config.yaml
n_head: 2
rope_base: 10000.0
attn_scale: 0.297
parallel_block: true
init: "normal"
init_std_up: 0.0511
optimizer: "muon_variant"
lr: 0.0095
weight_decay: 0.0
lr_head: 0.00819
grad_clip: 1.0
warmup_steps: 0
Each number is 128 + 32 x the weight over the matrix's rms, rounded and kept within 0 to 255. Layers, rows and columns count from 0.

# layer 5 attention query, 64x64, rms 0.219, rows 0-24, columns 0-63
[[114 138  86 118 133 117 139  86  99 100 114 114 162 127 146 100 150 142 102 137 133 141 149 121 129 129 126 104  78 133  89 134 115 143 126 124 118 150 113 109 124 142 151 147 156 114 154 139 138 168 125 105 138 153 153 140 145 103 149 140 134 154 117 114]
 [ 98 128 114 118 146 135 124 168 168 118 109 101 133 116 127 124 156 123 112 133 124 135 131 110 146 148 136 138 136 145 146 107 110 129 148 136 155 146 133 106 135 124 119 121 110 131  98 128 110 138 135 105 130 125 105 144 125 121 127 118 134 107 161 128]
 [ 87 129 135 129 110 120 118 127 131 125  98 100 196 134 127 143 131  99 119 111 104 139 165 144 138 128 128 136 122 120 111 118 126 158 118 102 144 118 116 113 127 128 110 164 112 132 133 140 124 144 119 151 135 128 131 137 148 157 135 138 105 128 109 125]
 [139 125 123 142 121 140 134 120 133 133 127 142 134 100 158 157 131 135 133 123 124 117 112 148 163 137  93 117 124 146 143 139  84 128 124 139 135 128  95 121 141 123 104 133 136 117 130 146 101 128 159  93 124 133 134 148 111 123 108 128 162 124 124 146]
 [125 112 156 117 111 150 135 118 110 171  89 124 112 120 149 172 152 120 134 157 144 110 130 131 148 119 128 102 108 127 124  96 114 152 151 100 123  99 103 152 109 144 131 122 145 127 148 132 153  90 154 132 132 113 142 142 160 117 104 174 107 129  91 142]
 [111 121 123 112 150 133 136  99 111 161 124 123 156 160  76  95 137 151 151 138 154 160 138 114  97 144 142 130 109  99 127 138  89 158 121 118 127 104 108  96 108 152 152 168 150 149 103 149 186 171 107 150 117 143 103 160 119 171 113 120 135 143 110 145]
 [166 108 142 121  91 108  91 146 121  94 106 124  76 108 135 127 125 110 138 135 138 132 100 150 122 101 134 131 109 122 145 119 164 102  94 129 154 124 112 155 147 116 114 106 126 151 164 129 103  95 142 102 126 118 138 118 152 120 119  96 171 113 189 146]
 [135 123 124 149 160  88 153 109 138 148 144 162 131 139 122 109 118 118 161 138 132 125 154 139 169 172 101 144 120 107  94 157 107 168 166 135 105 146 166 130 130 118 157 155 133 139  76 123 178 128 130 147 167 142 151 124 123 149 148 157 130 162  69 142]
 [129 171 131 105 113 144  92 132 113 117 119  84  74 101 121  88 153 120  90 119 125 109 122 142 123 104 133 159 132 135 130 121 130 108 120 117 106 132 113 110 125 147 164 116 144 131 168 113 106 133 141 104 134  85 107 175 130 116 118  92 155  92 188 133]
 [124 152 135 127  51 123  88 121 139 105 125 116 123 129 167 122 173 137 120 109 155 147 137 130 128 132 156 112 129 146 114 125 120 138 141 131 147 153 145 112 130 136 133 155 102 127 142 120 154 121 162 124 168 156 141 131 134 145 153 110 124 151 123 147]
 [141 140 146 137 118 126 146 135 101 118 134 155 100 138 173 115 113 114 147 126 125 159 109 132 108 153 103 128 121 134 150 120 127 122 135 136 141 155 133 140 114 123  99 128 101 130 137 146 102 103  90 115 137 117 124 122 147 117 140 138 143 124 149 136]
 [144 135 142 155 151 115 124 144 158 129 146 151 145 158 126 153 112 145 147 118 144 131 159 113 175 147 117 151 133 118  99 134  91 152 160 133 130 158 141 116 157 119 148 136 128 141  99 129 161 117 133 141 143 115 143 115 126 137 122 144  92 133  92 110]
 [150 111 144 107 150 138 156 120 148 159 119 111 170 154 144 175 123 116 135  82 121 147 141 128 154 111 125  96 155 130  97 120 107 104 164 125  95 134 141 146 147 102 127 136  93 148 144 126 164 164 140 112 130 110 110 102 106 137 128 158 108 145 118 127]
 [130 139 110 125 148 131 165 148 107 136  77  81 122 127 120 126 135 139 121 123 145 159  99 105 131 118 165 126 120 119 105  92 147 122 127 143 133  92 141 126 141 119 131 156 162 134 183 125 149 175 130 141 148 122  95 152 152  86 149 142 175 125 116 146]
 [138 137 111 149 134 143 133 152 173 125 101 129 187 105 109 154 105 141 146  65 122 168 111 126 165 122 126 149 101 191  97 164  84 147 113 128  90 114 137 125 136 100 146 133 166 141 111 115 193  98 149 147 115  90 119 130 140 174  88 166 131 100  98 117]
 [109 130  98 119 147 148 107 140 102 135 117 138 114 112  72  75 156 105 119 163 117 110 142 124 118 175 134 123  72 144 141 134 129 126 144 121 127 136  98 103 116 179 123 154 146 108  85 142 145 111 135 127 180 157 127 149 124 190 136  81 143 132 160 116]
 [121  67 100 137 131 162 127 187 139 193 116 140 209  98 107 134 154 160  85  34  96 174 108 142 140 144 201  69  64 223  93 147  96 102  88 137  74 118 118 107 130 113 109 152 122 137 114 202 151  75 143 136 115 115  91 109 141 167 110 158 143 136 137 115]
 [152 163 132  81 134 111  78 208 107 142 125 120 213 142  77 113 178 125 122 130 124 136  86 161 125 139 165  66 151  52 167  65 146  71 113  97 117 114 178  85 173  86  89 129  95 142 123 190  86 124 144 157 165 122  92 110 132 117 138 136 112 115  97 153]
 [109 101  68 126  81  54  78 119  77 154 111 201 138  63 111  68 214 104 153  97 210 149  80 163  96  76 151  84 135 225 104 145 118 112 166 178 148 101  98 128  57 187 145  62 152 163  80 169 120 155 129  74 123 156 127 188 117 158  69 168  95 131 200  95]
 [ 97 163 154 111 112  50 152 118 135  77 117 136 130 136 122  89 169 111 118 126 196 150  84 123 157  32  76 113 161 105 193 113 152 153 110 172  67  62 179  90 123  81  65 124 132  67 121 111 204 116 227 118 110 108  78 142 131 154  77 188 109  85   0 116]
 [148 140 130 152 162 115 206 126 100  94 139 154 152 109 121 107 141 230 118 159 123 101 152  31 133 143 129  59 192 141  81 125 111 179 102 193 211 133 173  82  41  86 107 166 235 141  79  85  81 139 207 101  84 122 188  90 141  62  86 117 194 130 147 132]
 [100 128 188 132 136 182 148 198 139 163  86  96  94  98 147 162 135 102 105 118 241 180 119 103 183 141 165  66 125  80 137 126 141 128 118 166 155 139 137  90 113  66 218 192 126 100 136 184 108 186  28 124 125 188 154 124 104 126  78 117 118  61  88 189]
 [ 81 160  62  96 112 150  91 128 125 111 171 101 121  88 202  79 178  81 113 129 106 176  70 114 180 188  82  73  95 180 117 156 122 114 127 172 156 186 161  92 133 108  34 130  89 124 201 112  80 240 161  46 165 116  82 204  93 140 100 155 170 117 182 137]
 [149 104 126 156  91 219  44 129 180 203 144 185 118 108 143 165 112 163 159 189 163  66  79 118 116 174  66  62  50 121 183 118  93 168  89  70  57 111  84 190  88 161  92  97 179 126  56 126 128 138 212 139  79 200 120 161  87 195  19  96 116 134 135  97]
 [155 230 142 217 140  79 131 147 197  73 107 136  74  74 202 150 176 176 198 130 143 122 133 152 151 166  69 145 169 160 133 141 107 123 153  94 115 240 120 104 200 101 187 115  40 169  68 150  85  67 161 106 149  99 120 167 133 135 152  47 167 130 152 175]]
# layer 5 attention key, 64x64, rms 0.214, rows 0-23, columns 0-63
[[143 113 184 142 143 133 127 159 169 169 127 124 128 130 103 164 135 140 151 126 125 119 137 139 118 136 126 149 154 125 151 115 128 123 152 112 131 128 147 140 120 108 100 126 104 149  96 124 151 107 124 135 138  94 118 122 106 155 112 142 132 124 115 138]
 [148 130 146 113 130 130 139  90 120 135 120 120 158 133 130 138 118 147 124 122 124 114 134 176  82 102 120 113 100 133 108 140 135 126 111 123 106 118 126 152 119 139 158 142 148 132 170 120 132 128 130 141 124 141 139 122 129 128 128 128 147 143  92 136]
 [160 120 142 134 160 147 150 114 159 137 128 145 129 116 113 116 154 174 124 150 148 139 111 133  86 143 121 107 121 143 139 133 114 109 147 145  99 159 138 143 116 132 133 116 150 120 121 117 158 136 149 117 134 115 125 118  98 106 132 128 160 151 122 134]
 [135 134 127 100 139 125 126 144 135 113 111 110 129 153  99 103 123 125 125 128 117 128 146 133 100 111 164 139 131 117 124 115 162 118 134 121 130 101 173 134 123 125 149 112 134 159 122 103 143 123  96 146 125 126 120 114 150 135 136 117 109 116 146 121]
 [136 141 106 130 149 105 125 142 149  91 148 125 151 137 106  81 123 138 113 105 114 141 145 122 105 145 124 152 129 134 137 151 140 116 125 141 124 155 151 106 141 107 141 146 114 119 115 115 117 162 118 132 135 148 132 124  96 132 135  92 176 132 152 126]
 [149 113 124 167 157 138 132 126 173 109 122 115 152 103 161 150 149 118 107 122 108 120 138 127 137 121 111 145 120 151 126 117 118 120 160 126 105 138 129 153 138 117 105 107 104 104 130 128 119 109 145 123 151 120 163 114 138 100 146 137 116 134 120 119]
 [ 89 147 138 118 110 143 134 132 103 149 154 128 108 146 140 109 129 122  99 116 129 118 136 107 123 112 149 109 132 137 132 140 139 122 127 121 131 145 117 110 121 141 117 122 145 100 126 120  98 151 130 109 107 138  99 124 115 119 142 134 126 116 116 112]
 [140 115 117 138 141 157 139 113 145 131 120 120 163 111 111 153 140 148 112 128 140 153 143 106 120 115 125 129 127 134 138 110 110 140 146 115 131 138 105 109 112 134 117 126 127 119 133 136 141 155 113 139 139 117 134 131 130 126 102 130 122 146 116 111]
 [106  99 133 116 107  93 151 163  93 145 135 177  96 151 154 151  80 110 152 142 131 127 107 118 135 137 133  92 132 122 148 115 161 123  90 140 171 115 127 157 142 113  84 107 126 133 128 126  98 102 132 127  98 150 136  78 126 112 140 145 121 127 128 119]
 [126 123 130 140 158 124 141 138 102 153 131 130 115 127  90 120 117 112 127 161 104  91 158 124  82 122 125 113 125 102 141 136 149 123 118 128 118 150 122 125 106 142 119 127 134 109 117 112 103 148 107 125  98 102 119 146 124 110 101 145 140 116 127 107]
 [121 124  95 133 117 134 114 107 119 151 144 124 116  99  80 132 129 131 131 137 143 111 147 102 151  99 142 123 123 133 131 142 134 152 126 121 135  99 108 123 115 141 132 129 132 109 111 117 134 129 136 122 127 155 128 133 117 139 109 115 118 138 110 126]
 [178 125 131 108 193 149 165 117 148 133 102 108 190 121 143 109 145 142 122 124 119 171 128 137 116 143 119 136 107 152 138 108 113 130 156 105  98 115 170 150 106 117 131 161 108 151 130 144 150 122 118 126 128 116 122 142 149 156 136 134 144 133 122 141]
 [140 133 141 131 168 165 116 104 189  97 126 142 215 118  99  99 144 157  99 141 107 136 132 165 134 138  99 154 103 144 131 146 106 160 141 110 115 134 123 122 104 131 161 122 134 133  73 138 139  85 125 140 122 145 144 127 131 176 106 101 107 127 103 120]
 [134 113 146  89 157 132 150 139 151 121 118 134 151 149 175 158 128 118 128 109 113 133 117 155 142 140 120 103 156 141 119 122 120 104 127  82 102 131 123 166 136 114 130 128  97 156 126 125 127 121 166 127 108 131 118 107 106 150 145 127 123 109 143 124]
 [188 114 157 117 193 124 175 124 171 122 108  99 182 144 143 145  98 179 121 132 132 161 134 142 164 145 115 155 149 111 119  88 128 141 136 104 101 123 193 119 135 101 145 131 136 153 150 147 124 124 120 138 107 125 129 111 122  75 116 154 146 129  57 159]
 [141 136 123 144 109 135 161 150 149 110 136 124 168 128 122 134 136 113 129  96 111 142 137 150 131 100 147 122 151 129 131 150 115 123 111 142 111 123 151 111 113 134 117 136 165 129 120 105 146 121 145 158 113  94 136 119 105 151 102 145 170 124 107 129]
 [ 89  97 104 145 121 121 165  87 139 120 128 130  71 113 165 141  87 154 125 127 130 125 147  81 159 152 132 165  92 213  81 181 105 161 135 160 120 124  95 147  83 161 181 143 160 122 130 107 183  99 127 101 104 115 137 137 112 137 107 135 139 125 153 109]
 [153  90  81 142 176 145 143 189 139 199 106 124 207 115  61 115 165 160  79  87 106 158 108 151 145 162 205  80 124 165 131 130 111  73 132 110  93 112 131  73 129 128 112 144 129 141 113 216 148  76 177 149 158 118 109  94 154 149  98 143 136 151  99 123]
 [124  83  76 135 109 141  74 115  81 187 119 160 144  73 133 111 181 124 131  94 133 127 130 141  74 138 180 110 101 214  80 157  82 103 166 141 182 147  79 153  94 196 177  85 132 183 105 169  73 163  69 108 137 152 166 157 113 134 122 102 112 170 255 126]
 [107 131 111 123  79  29 109 124 127  90 125 180 130  94  99  76 197 115 145  98 221 160  75 116 128  18 103  97 145 170 150 122 132 139 167 192  87  70 134  84  97 121 116  90 129  96  91 144 179 139 177  85 106 128  97 163 115 160  77 185  70  97  81 102]
 [149 136  73 148 158 114 175  94 114  83 157 150 167 114 128  89 132 236 115 148  84  93 146  31  97 101 102 118 196 150  94 111  85 163 112 139 174 127 160 104  71 132  78 120 221 159  87  87  98 127 239 114  80 109 151  90 182  75 118 116 165 176 192  95]
 [108 137 195 136 134 135 156 204 103 158 123 129  85 104 148 156 136 139 134 127 231 139 144  59 183 170 162  36 138 104 131 129 143 139  83 196 204 115 168  77  92  45 190 210 170 120 119 164  60 146  75 108  92 183 182 105  96  96  84 121 145  51  90 186]
 [ 73 157  80 104 140 150 105 107 131  71 153  88 143 100 195  61 176  89  99 107  91 199  89  94 162 170  86 124 112 166 103 152  98 107 161 182 143 179 174  69 144 125  48 142  82 125 211 125 118 245 114  51 177 107  83 190 122 129 129 159 156 137 189 144]
 [133 112  94 136 108 217  76 115 192 193 150 174 144  92 164 170 117 155 151 193 163  97  73 128 138 210  66  39  71 119 169 121 102 167  88  64  64 136  86 183  84 152  73 111 158 145  81 117 121 167 205 122  90 189 105 172  91 194  21 110 111 133 144  96]]